Part of a small language model's weights: width 768, 1932M tokens.
Each number is 500 + 25 x the weight over its row's rms, rounded and kept within 0 to 999. Layers, rows and columns count from 0. Numbers have three digits each. The size before them is the row's rms in percent of the matrix's.

# layer 4 attention key, 768x768, rms 0.066, rows 526-575, columns 512-575
101:489491508509507461477533545460536500515506467497513499507502438523473491487528453508493489504484518480488543490528485525499489509490571494514460514517516484521495522493507493492464498540510548
102:517508471542520512481526517516478517502439489501491478504484460466502476515513464491535506499483522484499496560518478495516523501483494478463464498498467523500500502531549509525503471476468496
106:467501502489494503521500459494460492547495491482505503486477478473455471549540502523527501526541522495510494554535487496541488534504507483512517530493529473530501496494502486507489536498514467
089:506502499543505478464585481505517526516506460501511492498503490481495524471510503532497514512532528507498454503517502465497482488483518498451466477504542526512454477500510483496488506466493528
102:520517498481534477515476515513498479495506518509540465516527525504521506502497533494469482489465487467500486503478540506497521509514464468490491490466505516506488504484478513500534513481462493
095:475466513537490471516553486490487512501530509508528465504535505525530490492514489497528469521514526473471465494522476468518485479509524519494465506521487506454576451523457518494541495494496502
097:513550518495522459465469466507520484534449504508528531493518475481495497454492437490504476460524499479519513488467511501479512495543529496510447477541524514516506490473460506529552496535482497
094:516489505488523511518467476513500472472492508491520500480511508527509515467510494470540482485460487493490486493471530508493448496511477518491525493498471534501506490497495533472497517477513491
090:491521536557492436469496515522531489452500490491523509530493442471475501500515473483479512502517480442493484490528525517490474468486511522519506483488519450488531499506517507491456496514493508
104:470506484455499522471507494512482496533467483469485499504517473502489450538510506494512516530531549450475503545523445484511489503464474528501551494501511491513513506511514462541464508495479475
106:499505493455525501547485498512478546486539532521526525515523486487542492444459494497511531503528491547507519485490464500517477489513491519502497468525486486513499541498487539529506480527507524
094:475497522495488524476527493473506461492493475507486509544494487497483476547535504492531481521511488489488500492512487506464475511483510496489504521532445445453493513468511434502481498463493489
097:532500495564514429463515518524533543476535542504509498484505504513559533484481505461474506491449510494554461451511489496530509505469514499511467489505499533487504486476476540516484504494490502
097:485524495490493514478478472520441478484524513520525520526538527537497477518524512492496493528482516490454485549493484492505515498439518497508485524515505454518498526528518460546506478528481516
098:497456495481479535461496489495556544524491508544484508517501497521522535466477514473518500494468515499500473512508491514507506546508485516521489519498482505498474515490519519500493431507517525
105:500463514487445472529532537480574521463516457488517507498539532498510504469493456489515494488499497534495448538486471462457539496524481488542480510485526501472498539523502538467513503482518526
101:489491489452471552496495510477509527475461491466517474500488482504436488458543548499447472461495489494487470562502476500500490510485493508524494495512493471470465534500500488494468508503468474
099:526476500519529544508527523488479451505489492460461478534475528485491504525465489541548502508521506474496473513458456518520473503511563526453499476505470479499515489481496492515513521433478516
102:514508486496509530497498518510499502512487504505498486529527499472560488483473550482519499482479479509505484475486496495528522482495479510476495497480504552555473491457460570489508445496517466
106:489506493484519453524494567532554457489490485483541471474520492544502512534533492490476489435512475483508490493507499497520514497503511482490562522488507476464491502494491527475516536474499500
117:539481473501508500524469496535512504510476486525531501504545538553514495500448528499507489485482496543491481448509520499489504501505505447487492475478489534526482491495508510501480492497472521
105:451499458533513492501490474476523525490489506493508442456483515537473475538514460486504572510551502543463526542478461503465477489495530480464497509537504506514494493489499490505498549494504507
109:486453512500519508478541480486468503474517539498499506499434496438522474525477512513518546519511501509523507509508478483535456508497537510515509510512537463502445516525511522480515519511524497
100:474462505481499473520518461527541489518562474515477494492507493499514446524537462468528471491537516453491504577517492481506470487468517518516523514450543470483503516464477510506493483505469506
099:545502502512449493553462508486527494476501514512464542506469543511505507497507501512486489451499481511494491504497523510472481490453493523443507472484510521530507503510509524521482488475512552
092:467458508468458504496467476488509479537482498476485483522477502479498498541472490476506464439518466483548505492510502501522494514526518531463517506490487499513532467468491496530493565514490490
097:506476538501478501516509483493481533471482480435513515482465461511463489503503510498511539532512501478523519519493484485467477531449559480539503489511505511503532466494506514458516466519510475
098:513517554541495468445480445510540531505497508497523505495516540500522497449448476503519475518512519494515444493556509489502500468497523514486480495533471505484514551527498507524515461442516541
099:487509487494493510508505537461519513476503515489542497564543491526522504473543543526505496520518476500514490515553472510454456489488491478498514511493520523490480517489522502478483495514490517
098:519468466521494489542472505552491522527524473516532517496476484482498524544470508473489519493509470510474485485475494485468489485509524515515502508479459495505490510528467521476533496482472522
093:478512493465513514492501502460514522474550477498522503505467478515512497466524518482466478498474489525520457525562510493487474515487488524573516533540492494509461538467524523468459483462502495
097:542494463524473485499518467510539523478512535532478509502460509483535469516457522525497525515497544507505557480512498495546493524517530586504519493470494505523506472486496484517466499523478510
098:508511494500493515522522491459481503494529472543495489481504533505488512471513527532520496478498459541480523479472513493470480557479513506467521489509494519499533517517462567550479536463462483
095:513480498479483512504450504484536543503478541559477532484481517518473546525457458528529514524509508454468552516489498508456533505523495534492475456487501505536545543470486504532468517517490518
095:454502487473538536504472506498501474504471527522517504508492484546524462509509557547519511517479495537480467500522520501494508490483486529525542485494486482529496531514480517462552518457498456
095:473499500492501496476520502534492486530506462483492555489471508455485462489513494476484465499516505505517521498514514527505493461535511503500504491515514519508478494510506509471497526490472478
097:505542524538518548490531497538478506503478514514521479490489493509480477517506428503465542501492537435486533533489531495545496500517509525496485499489469511535512498493533512505479524528510509
098:449465547514515491526505533512489478510509556502528494485511522559484501496490500510469497517500478513491480536468458499471484519506504426521480473480467486490522587485483536500538529505493468
101:530457488490504501489487452524448451473510533475526488532485532506442483501515496520531452497499543447489501488490509518527506480527485494457502495554491505531502515481504487528489499492486477
094:512471514513533513475488534537480512529511458471528499468512481528521511471481490473502511526496508523528499477495491483510499508483442519448491523534493504487523484502477515467506503463484527
096:529477533521496514464518512483473478473488493480527478528530517503483434533497515458478506474468494494511527489517531481456507481434491496480541509505536513489528512473521515506504500486495539
101:499514520482513535497420469494526498502486495539464547530541532516485505543494504492488501519535520500467501483473481486495542471524475473500513529483469484494479506498488478516495512499495475
096:495545500487497472472505507510486496521490529490540518485497487537475479489474563531548518461518495468503512481522555481522498489505541546516488498505450464508547522510523497476512501472495514
100:489523504482481533529489523551525505500476523480514505533521471471516533509504500466465499533470510499480500526442495474480515545489519466485494553496464515503502476461501525525519514466484520
096:539544472487482496444533476463464568467561503509476483490510491483471493501511508505511504505515531501505468477487485512396497493477528481512484504508520496552493474515506497518520510512508518
096:545465566537499481524504512507487546481537500464509485530501453475514510482538536512516481512498542533489519533470485518479513510486500514488471553520529498513484511462520493504484566480506516
096:532504455514478525539487572537526467494527478489497492515511485482476474509529482485473475529522483529515525502504495459539459485469497471487528522507535514524489493491473465488455458488499471
096:495486532520526509509498488495469474509496506526439502500481488535513516480526523496517464513517545492494484512511533482499477512433520496471544507456478506522496560462489542525454501494516510
094:442501512448532552485503499463519456503464511499531488512485503507484547487513538545488496488501528506501497502504498473480528530476560506536538544467494513497477475499489517504506510503486521
098:517485498537487443501513522517482504501488549473483530503507497512485525532469466483495521487526515462478516467485531514493517478517481507544532470494520482463490468488499529505481516532468489
# layer 4 attention query, 768x768, rms 0.0653, rows 527-575, columns 512-575
097:492509504506469534516512498510463506511540496498486494474483515455480479465440511526526505519538465514482469491482534425512496548494470489543514519532479488487499539484487467463480515492505489
100:489530484491490551499508527479515479516468473497516531539485485558418484538506499508506538527509464516497498547530469488463499490460507500508502501496463472528502512510491540530516526470492510
083:498499519488460546518483528512539510485526522449500501512442503471520537422460536491479476494466477486509512513501487497519511515537481510541503523463474498524502509522525454489484482492481510
090:518488524524486462486497476461559509513516493521513467453487470547509530518528506493495475513492468488490520522491509505476502494517504491495500492492487488510499494516517533514516503501543500
103:533502515548496491476517480468479522470532522500504547536465451555477545462526506465497490515460489480501454491488477462509505506487464489542512463512489506488503482553498478532534496504560508
094:493495522511558480519491487500491522499521509473534474475465481492521519527519546503452501548525463507469501498488499524531494526526502500505490508475479500570529513503508516523507517506534507
092:491483509548542449432521533474463531497563509514483493478540492525544517483522479494475479469471502487502470466544496534506527510460453478484488494497493461497495477498436514499508492509492503
086:489479484439516503554480518524474491551489483517476536508519542521491480489478537473509497489463493531531533509508505508504488479513513482486509508494507487459463510497521530468528496521484488
093:549538480548478554497515510529483474535502515521498485484476496475463504509514508534487517520497501532519500559565510474514561518520468513462465511526474471516526549490538458520546469495510472
100:506495534555515491464521515506448491512520502556508473499514512531478541440514529510487492479474469477470515472499514489487516508500491518520474440506465538468517449507467494445497511523491494
079:494497487509529494502454486533513487498507561501515467490487491490474514482471488501527544506491493478505487527494481524559462461518497507485546538527547508529537490511477488489480563505540496
098:490498489487495501536493475483512505476481520497541465460520516495573515490495493473479520486449515533487526447464531519504530476525485476460512475531520514508477458530508482453507490543506494
092:503483469495500539522490483493551484514477476570491490469487505510505509498496489507477520527474458502451473554529517493474504503468496474501539521493487529502506513479475488504476494507504465
097:538496499496534507515488503518524490493465488477536451514499445521518484525496528476519530501521521511488506496505483521482525489474533496502535482508479494500461514471550497535496539530526510
097:477455518539540499505492446505502522512459524471486479469463485484525485510468500519482512500517468498457498558535492509519478507501489508489531492545483520520466497483497439539475494508484481
093:512517493510505471508493504477480497490515487535506524461530513501521516532541479505488515540479531485492484492549526481470495460486492489539535478467460496480554490502536472463530543473508499
104:483488480540473482483540479485458539497488519478478511532491500492435461495542494524459544503482527514525453520515516522483481510490469541492517509479524462522497511505501484515515547510516475
095:488454476454516479486493506489513507498470460474518486475522521480508468504476518510544506493493472485500562471521519533508485484501570482524446528511514507446497520492510479504474513486491517
100:533540507486508483484490479476504540519535534528504474469492471535491520490554533498477521512484499496462538492496487478462482487494478501486516486502487493519518498505484536486509474547532467
095:486505500504537514503522461482494507426510546516498459519480484468526509478536509451490505496511475503509571558535477515530500456516481504502514453529499508547543482497491480496510487527552476
096:547473483451498491490491479552509482469493545487497453502503502526521520505476531484515508534473487468496531482527522491497498498504540507516524496495537507479522479529509554503476491536534474
104:467495529463540559473477484444511500487497470493509476470511501481483525508496435531491514502497489522502504526534522510526470456505509498497486526476504503469533488490539425522479510484498508
091:505511458516500464484460523490511490474491524449482535536486519498507490470526498512490504525508466542508445511478475516455542513505488470524513556493504516503494486503480484496510488481502508
089:487502485539484479477521512502453542487493518490522492519491457518495476510462487493476498554482539519501555519471495540514482513558514512551474513503512497510494494466511502503527501512493469
099:488558489432528488498473512526487524495552475523558516500530520542497445493506508475526562530479463528487469537494510519530484463490542448513487532550539502437483524510483514478510486497487534
095:489499452481476507498463514506485463522477492516485501512496489518513510485478522513481508482483537512495554491490487474542518508482449530478490505493486455485482534514499535519505529525510517
096:549502507462497501523521507479497517445507524485466513533469469469500478491514503481478494480519496541516476535541482511499470513502529435488521495489501514490509501503557511498565506494475488
096:489488488541506463489523501478479489510530515501525507494464483503480529537512501523491447470500473505499498524480459487457512507467484506506483426514499516489529514510511517495502560512443499
097:521517455463497528499532430528514530489482492465441515529513461429502483486534498502550540495499471521544513506518501528512521491490481489517511485514511493500499491513505479538435518483454501
092:525511470486499515503522551496529515499531485431492503503549525471550533519544502522491498494507488529510490474530481505467449503515483492510508459514496516477528498521468535466532492491522537
095:498493499516517499475513533484482487506500493485496529542461523449471497491517516436490462547507488451520488520500512534445509465483508480483565493513522464510507506517498491483476525501479538
096:468466504491499484484483489475514496519482515542479506495504507493452484539516511498497508520559517492531495520543516499513516482506477501461531486519503484462468544507501462485509526469513528
089:526540514549525447443481509504464524495525519502503453466493454476487497494527521480530461468566496481498541488505471457544480480513534491531489474491494491516466462482522510472487505536464515
094:520512534510508505486508498532465472488502488496441490519535504512503432512535479456532509486474484476523483446483505564455513496502503501518528514530543532507509484490507457542514479502472480
092:488473485529479500524505508488502520486520534538495449509525473476485495529496492531493546458499484523525483476471438522514519472486510511546500474540473490517502547484503497482492495503491533
110:490500501484526527537518498489491502477506492518553441488504480521546480570497517495527502455524517470449482495492507491501551498469558441529469517536525532501501487482515456510498487532532507
093:493493467451535472509482454506509500497471472478516554494499489463480544486492544520544545454489491533481484507501475505504542547530468539525509526524496482512480504491490530521538535526525519
100:482539489512487503529497510481541529460484516482528506454516482497519476523498501465549560481542519493497480481518506512482489481476500508538481537461507538480505442493541496530472495497512505
089:522474478535553523458477506484530489505525504544511499507512512504476491515513491510494502491497468506522549502517532525492479514457519521527515473454507471518472479442513490500487512507506483
093:491518486518498523551536574511508508528524492544511492465483490469498482517484478440535484495511495491489501542518528473521480559522503496483494484456510518514488524493533498518473474545510526
095:487475481519483487515510470501518496492509523540477513504491511526485511504504469494521505498449473558508482489520460507486505516471428511475532476520454508514544513519527538507491521512494507
094:490481502472455502525459538510513456515533494549474486513508526481531483490499450467527526508491500509480492531488516523521474526525492477529486504466534515472487501501476502533516508555514528
096:507479485492487505485509477503479484512510536490472489517514483488483499503445545501507484473476472532526492441488475513444457513503483502498522487502523463539508504490509476470488502490455470
097:514478466469540505518471518514482507553460455465514479503529495521597457489497514533515529491518491466483523562512494520558504486534512471508493466523495510501511500500490538466516495557517501
094:483489458498492542479495516470478520538471486486524508563467538498487482507490455526480503488490515500509517488541504518504491519489499469498497477454497480536496564508440509494479486441470490
093:517470486529504490527505470495482572514514486496498510522509476510516520461482538544531492496466501465461510480504484534502472502512528511486467505476471527522510505518436568439516521463486534
092:480500515470463507495500470493493544432544475458492485511491501513496524533527466484496526512491526494493448484500465513522499468510465458499454537532516515444480470487501539482549500527503467
099:522520497498524489517497483525507522448525452468486496475485539497533485474484484507520490481491503502433501485455517487507529507467480490521495477488499502474524499463487459449497458541516527
099:547479510529461515526497462495527515553507516531527474448472500497457478520535515490470532505506522522510518546507515487511518527495517491478509496484499476516504541477515473528495471517503481
# layer 4 attention value, 768x768, rms 0.0733, rows 512-569, columns 512-575
094:492524493513485512502499493502502471497528500536485493479454519500489481494503515523460549543507518489541513545482508510489474475489535470490552498464518540484515497505477508455526487501515475
099:493492498494497517501509460538484488490546487551453496529499517452527521473479503498503523506478489476526528457522526486521522464535490519460485483468462507457511482494438497523474531546508508
091:521514480434509516509486545458504500476522497509491504505463540502490508461487503501513527514513494471491501498495529485527452520494522525489493517479534483497563508513491500500477534526488496
096:534495487523501482520497509511472550495531483478532465521454485511515499535526490505524468535481498515542494487514531471492521475482504489477488495493498507501522527528546534505532528505499460
099:508466489501491522494498567491564516500486483529516465523528472511479498537541435530536518478480520530486498509517501492508517478493520499506478497524514499471497481520511503482493517485496513
103:516510559512492545469501483518492454505514484526493508537445476499503521500486523490529466480500481529486505483512452506495487466479494479468508483529531508504505528481532506519506546462478509
098:519539550479561552467466496561499466482516482516486496501479499522445458499513477501488524509494499456510488519502486518492500431482488484482456530512464514492533488486542511528533531516512497
096:464509479469525525528498520508512516535517507459525492502446464486549503484509486513507477489528492480527482466496500468479510463536509494510523479500501495483452475528499490521491504520449509
104:543516484535437546477561555451500495491531476550484514464535536511465532504479504508476481523480513506458519515493450481442501477491506516504515529487501471457523535519493523534505526538498535
094:522521504492417483514519509487524515465494510481491562487488475520515521497481472517454460512488482526528508490555537538517514536510523483522461476510499448504526495496497516462518485496505473
101:500482473468526484527521462483494524449503555502505511459517504529467522461457523508518500535511503546483494517539480501476493532517467505514525527470521457422502484520477498502528469495514530
101:457473523513516523481510468493482518501505494516475454474481480490462505512492492461516522534517476483462500492516530534477492458523500501431481484585478491516509520468513477475515474502514521
097:490478478480508490486489455500502501527470487500507565491498483477514461476495487486522513531487503474476543486479518517486461467502518485500508504506507483533512514535526479510492474513510446
097:481521516505508480524484492501484569528510525492474511475516497502488514507500503545510510506532470518490510517468518492481480524504503511500478474515471505476487494522560489465526492530536525
097:490452453507506490552484466486514515503497524543492534471489543479499510469480530501521520494490496529487492469512489461509535501499486480552510516495461459522470530476513468496495478518524474
100:484537552503533520461505520491509509513472475492485519509471550484500500490501538493505480500511505506460512532479516442483512520498463490520503514475485503484466526502520503510476480503528492
101:508512530500462502468509553506511459497499476502537485499480525504498531503508553511537500537478490521470516512506479492526525477545460501431482514545530508516480525490547523466479446470481532
099:435477471512568538497508522526498484456509486496483485454485480497527503445498467492461488489458469499501475533527534495519498513482501535532546505486502486441502518448538507486467453486494523
092:476498499476495530525496465484491539464467488486466443481467476518473478516509536469500505472551563497471541508538511476501481515521519483501515471489517509475475512517532520507523506472489517
094:487452540545476492518487516480513539542465552486515505516501507515465507505518491514486484491451498474471501479530515530536537487504499498463483518540546530531475505503515483493485435488495497
103:463481456521528480480456466498502496526471479519497430491475471531473436494497449482526497488461491477506514474487492479511483524508495500434503481482496471500516496494487509507516455479499522
103:544516458505509511468506512463485546518479505498501461484497505507460501510479526481521498497509526485501500507520530475549485500523554511478521462526511473491495514524517462558500537468508515
099:512492492482466422528480550554499488513520517510546505533497538496463490483507474497514480534506530534445464513500456507497450451520502499491464505521520527502518481494524514536499525559509524
101:487481512481514498513530508506473504513453522500507466505501529495479498490480514491504487532514506516477513503500518485528515517526486531510492469514503501513535465551516503527479437513521551
096:521512491494482502472484536548468469529481452452497494503486529522529499503497460500505506542540453537515505516563501455486532507514463485488470534473492465528461514500510491501522476459505486
095:516525458529498515507528511498482477493537492535493527508493487473527529525508450505488526517502479476489523483501492517491474491458431533482510471559461487488518460481508456567444507484542509
096:519477509495508506494543496521451538505485475562500468506515492489506528492505476503492515525499525511500492478531507492518473454489498491472509482505522458482487499492514493495516541490496516
091:457492492485513525532471501507476538468556532505477521456468502497528526481506536508486514517506475500502474475481499485488507496487444469485518493491481484514487506539515521550544496487501490
099:518519455472513513519519500455482456520483477488457476535452514443510484487512542564528549486531486492493473484459526498452473523497470491475456485503498493532460539494505513497489502503516511
095:519519489517512543528538536517511528505513541461519528527502537506504486523513542529493484510508490488524492531533506482507520518486535501552507513498509517511501498519444518493512500491469558
097:521449504509529499493513526449513429495514495538519476509485495500489511509525528496507445480482478511461510505524517458513521522526462497518465536466499462495586502474529503495523486540498518
096:502500496507542484509465526496484530498474464509505519511493515479503523485509474488517471474503480498519544515510476479520505475488478500510566503489485522493522498474561487478487544497469502
093:523540479533464471452550505486481471516528524482508497527517505442474479512504538545507511480466517475505464488486507492526485470502523484548572502494502519523487509492477541489534541549528560
094:505475533531471492489491502532475489524466491540495461498524464524527518504518438482502527533490519508505467506487473532532512503537470505507491498509500476513480502492519502478541500502510477
090:574492489497470494502472482486437515500461551506575508532479483482516533531523477516527496523450502503489487508476501508520503488471518479560498511481513540480540489506519463528520488528487472
103:495532509496523494511481488467520477506495505491531476497525543575451494516532507482508511475468495482482561474478498480524517503475494478501539471533475529464502512501505518522481496470530489
099:452482469487532492459465526500510464492484506474450549507518525480477526493505511489452494451500505507478484511488513473538563517483481488532532546489500523501507486462507505520503480517469462
096:458547498487498499501498489478515488538519515513489504509510490515494481514489527524475453494470447489513509486515485519508518525472508488497526521503506539523500485470559493526529480479486543
096:453495457443523480501495491490505510510514491495538472488504507501512532484519460499522519465512459498509466527477442458464515518515490542515457487502491486543554517501441511516502510496475470
096:484524480432499514519527525517496541468496521549550481505477488462525491492508494500501518501500495521504422533496492499512484488523527501496471529522489474505484547510501457517510507454476503
099:498470547471511537539486535485479496467480526498469488513540491466517509529483463493475501504476486563498468507483498529470484497510470486505525470503486470472457528483509512468488472478492443
092:546494545487488486482499472513492543490547461465492462488502507562486576505509485543524472467479463524504497516498504536459480489464491498513496454521488497506450502494539511488480473515512494
089:528487495472518448499433485475498484503546486500459504517495522489506516464514489538492474449539541507460495508510514473497509491538479469481517526504506464476530504474492520475482517503514539
097:520500470526490536536512497553474503533468489520522556508477470535514525502503487481483494483483492464493500438475505468487505473478559497517463493499510518527522510563500507508520538511494517
095:515511553493497522505482506526478534494526506470515571533480506496526514504524500518481516517482487490537522500514508497479526503529497527502513510516509477535446533494440503485503471462515522
096:509517527533477551518457510491521522464452505489499540489514478543525466496501477497485484479513509549501462505466522463502497471510501455514494479551516491541505505479554467528477511482512465
094:532520497533496524486498485547502527543493521525553495503489539539480527543531472501521542509504507530534497482501475495503477479493488490506510488542499514501501530498530506515487496527544475
099:526525484495497510479490507504546475514514499522508530499514466490490467536510488475543514521498496477497520539524495453505504501481523494552519507540465433479460494488526526512535486438525483
096:482489496505510496507476492551489501493479509490540509477451476499479453494466454490453455495456475475523488491503516533492526494524530526477508482496493511533470535414510507498500480499474476
096:515528485476472487513435491486463502512479531515497511462487508514491538484523483493465509433458497499514478469497510493542468446527462560507493451490519515527495490483535502484475522493483503
095:508531515484529516533528508499507482512535500482517503512538499470516545520469544544498492468491488509510456510454475479529513522501520498490489507485485542560512510497525471492522520505506533
096:468464457515562467462510502523475511535510505501493556493489503507546500482480547497519511479475498488531499475517476531548463559494494464479479481480505508497505556507483502496547506487511510
095:481503473509502474523503502526504486487473507462542523468493519524530486525494522468487482533524510496443469454497452495484507442509480505543505498493480483502491477501508506504508490468478474
094:516468479517492533493501530472511501435512485489499517485508488479508507516459510493506507538490506489490452488482479518452492522504516475488504519523518464506517484506467463473475475474507470
097:477522532520434507479459521438526496493482480501515518536499486502476508519515542495485489519549509498480507537511490475479503531512516502489485497479511459490536486500478455524516548529513507
098:513551536504508499484501498487484554512473515477485500489527503478496496510513491523488504493517502542499494448479506507507514508518486498514519503516532471541510504507508443519497505453495547
101:505494485499541564515523504486486513499511486506444499491488511499538496494506491476528530515524517528514491507493505490427478432516530477495529527505497520508502503506522512494502489503495519
094:427513517513561494528497468514477522468508485535544497494534534513457501555494460482502461524455485493453495451476524483515536508509523510479477542504472538467482468504518506549502506512501456
# layer 4 attention output (transposed), 768x768, rms 0.064, rows 512-568, columns 512-575
096:485515502481548521520494524492460525464472485470513507454524481457510544525529469546495501513493515447480522486535515526455530528504464493504501543503491492500524514466487511504444509509508481
099:476508489475483512513481562518522522488492472486482490520525494497515537504511499520491500490500543480482510503504481487529497525526529487468509478522515536521517548479500541477533474468491514
088:478495530474519489506522520543500468513458468516483489494509490506497445549481523534501481491484511538475459500509489496432491484520497452468551488510501493522484528567486475479527488534519478
095:454516499501490499499506475514484467503517521474465518506529513513467497463449501559493493487503525449511502444509543513523484516515493492512474518488531481499492478491443514544508473470539532
099:508491549529500482500481514525455472491505528475521516498485505469524492467559472502438483519504475509507523493498508488491544495537499476538490497506514498501496488500481519476507474466479491
103:473476449515532452495482498450535503500491499473517471480528512486493517516503464521476473517480456467528521467524530509471511529525512517548510454472474516532503520488423506475472509479479517
100:498463510512487494503477485493531529529463538505516511513545469461548504464500502469512453514506499544488512516481538476471501543472506506519502455512509501511483520542462489504501488477502494
096:535483510540485512514532498507520474500488498490446510510555555520498493471492534532455491492463454539513545523455536517524521519496513519497540478523536463463562503509500501488470520421487501
102:475467495492521511519468493558479464471480513472514513503547524473497492501513519506482561517532448526499467470499523490516501523548510501492503523511528525547473506531460469520480475534497512
095:494482484487499505500476492536528520526502482504503519530493499492514485516497500495534514454502450521512515539482499481494526486521502482518503509526544536473463495531528513544455475505478483
102:528539465499493483512497505490507460511491495490492529551502530487540502532595487498501474490502457514530523526491516511485452510477538505485477468507574514533491480505502456471513528490507455
101:519488548512523487506534511521502501495484477495483533527523492460493505484473488528494523476508526513524490489502497486519520507493551520504493548474485524520538487502456518520536515492473485
095:547537514523460518517509488525466489478507498460548484511472540501516467511487475499491483545494529493475527527484500510508521529476461489522535551496490521470504514471459479493488569528469485
096:502502514476528505489508473546544485548491494519522497527530497463477459485468532509523481526506516531530475519503505532490501467481508473491526518512518471522520470518495506499499556500499503
098:494513515486503490494468525511481490495486490501513508525484497502488500488471464472510492495493508522499491509487484516473468507495532481484464505462562517518511474454493528514506508521497517
101:537478484488510546505512470453514517521526452493452501476517468523557507528540508489504497481496537533468510513497474481521478505537509492514511506504524498489529522510478501511514505480503513
097:525540503469509514522478492481486502524531504531510519493550487505514464478517514567504532486497469499501528517526517497469503478508483537514512455512489468490504511472469499508465524483513512
099:552534497463473487485518472495461526544463519485492470497524490453491461538546514531510537492536533507531496510474522481505507482485498479451455522475512490511477452498516460488519502499501463
090:492493516483453441451531520507478507532519543500485478499499516509528531502501496538463534499488485479526483513421520510495489532481518528518484515508521491522533507449508487501549537512512465
096:481498509478530512493441509513488486487520495519488489466527503489512504473448500533504467521469498519542471507481486495435535551496538496537544498553491445467526544520491498467482513498479459
101:441530503530473524487561539507504512472515491490466530443463521511497509507518495477482511521507524527481523506506460452528500494519463522528529498516468502524501521523490505512535457514476526
099:473508534444535467494436484480564486529472497512479485546460508483530495504505501527535487502462472491472497468477479492483481531522492478485496484473469511524493483468493512507529523490533535
096:479496487501547489460525454502495480492498544482510492528558537529457505487512541490501499482495489471479523473516520461504559523522514457522536491520505500484480502528452480525529505505537507
100:518473477461485507506486466458503470506502488501486524551545489528517456493493492483496523478494495490506531466526489533487500535496556477532487508512523466502472543520480496498484561479507493
096:566481504526501543509497514473523556514492537536532514514530498516485487524474495507497497480537490468456481488489532553505509489515521481461537499516525479494488489562520464525439536487522492
095:450490511492492433491480473495510500478519535437501469474498495472499475496490476514488514499470538538506449530508507481500527478496556494532514499495449481492504454525495543502528528529517534
100:468515499483490477528536464478530453511501542514490436521511463518485483494522501516451512482545503481498441518542496478559507539510517493508539513515436538461473462507497519505529485491513503
089:498468472509495486488498461468521496464489486499488539468551495499512484469519515523535487468498542520520497517489544521512480501479520494489501541486525513464500507494485486497511506484526570
100:549489506492496491544506503546503540499485523480538477480471441487486465496474459495480495502501525482529511526501476503505510509522560506481506546470520521489498505472475519478515507482522452
097:498494494462555483525502508514486508566503491518515486510529496487516482516477482489494491497488451496507539503483492526506453484502457448497464524504530476518458466465529525536488521517504426
095:491519448488490482487470494499497530546445539509515503536510501502505481557528464532442524482498442481496487465480483475479499470474550516470520480506504513571511508497540455436536523481474491
093:569456509507485504505521447483482489490502523509528518527502496510521486517482529518534488541485442466529522496500533478521501542552530493461471530529515488480483544502510498523520474511503519
093:459528517481467484521508486465498520552505503534461458439497477567512537510471520467461474526562450538500498455466471480501522483515484521489508500477490470513520516501518480558505498482512485
096:482493488485518517501484522494543466499542554535500480474472533479454523545521538472473538558515481516487454518464469467482507474503536521484469453511423531480498516523516504529476487534437560
092:481467482516572499506530504517520516507509474526484500529512532482466502485503497476501500469537497489567492474484524487479540515514501468467500473524486514493467466514493536486502504512510509
101:522515542549486496477485487521510517502506511506490478435492474471518491496464473492532520526521528520509512526511515522488475540525474477494510475506504490541482497487495492471489509512514518
099:504507501497555501555507498510527541522526481486474501495511482485517509506495508459484446524470505515518501504547504496494494480497504467494503521491501483514490478492497490445435499523531508
099:532491519497483492525467511530500511528526457479519481499456523458505539508454483488496525521558519490497532493498533491497527498528504518461527470495493499501500548466466521498478501522501492
096:502527568546521512519492474471516505501475470506515504487513507523509479558540538505492546545504534487497481503530515510510460486457522461523504498498493521461531499514521508500495472505538444
095:483515512556518472447476489541485479492504518501491528439510513514488488448462535535511511512515452450480549533510527467514485483469478508503480443498479511497506473462469537447513475452546479
096:462520494495463505492495502553482493518513469499486456551476507483479482501548473507531507520504501468507523529503513542530530489497456491522500513476521463495501502496508484541535486499504539
092:514497454529511506522535450500505479462449493507501522522508488462441454501482483457501489521456541493465464485535504466485500494511455543499493527511457510494539477512466476505459535520506505
090:523522487510528524547508537484519513508444518494473508503495520457527499531479482500497519548466468481501494506481456467513502522471494463496533482495511515545465498505496486519501483496524470
094:447466490481509523470493543469536528488521452531510508482476478481540505500480535497507517537538566501473503518525485499473506521540487503515519457542481495493489455519482489539502500469524501
097:530518475489482495513449478523495460529475487528524484480514475540466441521474505475510504518527490504501458531495479494518525531484500461525463471487518513511493504508504485555457495518513473
097:535516485473509541484464514522557505496515500495504478513494497493491488536592520504483534530548480450549493443513494493490498551519491511460493497473529506473520532518514466452514494513487462
097:453437509485503477462474509455504519524490517486462548496489493504490528491490462466466521539506517463465452511456569498474517492478465543464491459488437458518486499540527523438483500471493514
101:501528524445490475520500489516526536517483475449492462517466496503505502487504532486509492484529477497478497479492517513479474466536516531456501471467491571507518479482469503505508473564446511
097:510539507498503522501496526484524484500486489508497492505529492501495515524523548484481489487522484491509545526471496477503526531478511500493505505505513519542511532526499511490468481557477545
097:495466516498493448494520501510530522468471443482520458534509493510498480458469509502520473524497535516480498502495480515487464535493497525498521532446485478502529509538462530530500474481458473
096:533484477521498516469480491501504497535500485512501470489496467525478522507499467479517514572510503530501505550500555517507496509498482495536496527523504486505467479490539552485481482533493474
097:462475526442466488517505459487501479532550445513521480544522500505485511537460493538498507484518525498487475518485481527484483463484516503539480501485494546525491445517564525512538524479478485
095:491518509543470525470513484485545507481473497507523455523469467537486540489508510470512498461470509536542498527527482505529519511503481503520473509531493507479515485488521470522495469510487513
092:477500514510491481489446490512506505526480534475491476528470500449502485492550515484478476478502533499505488479500506437523493517511513516479514541487499464507494520507464516543504491482505486
097:500512485508504497470490496546502447492544511453501452511539492479533489506528514532484530493482469493497510517516506519526500475499436481503473529534517503489491522501523496499468499457524497
097:553459497506503528472511491521486442489502483531513527569562518501484459534454520502503491476458521478470511578505471511452497500464505540446453549510483549505501490508497551471485485509450487
098:529503463489473498519507512496506533566485470488547463519487479481512507493476485488505517501473496488497511486507499486545523505525531513511514491494490457494526511489475485513505542511507456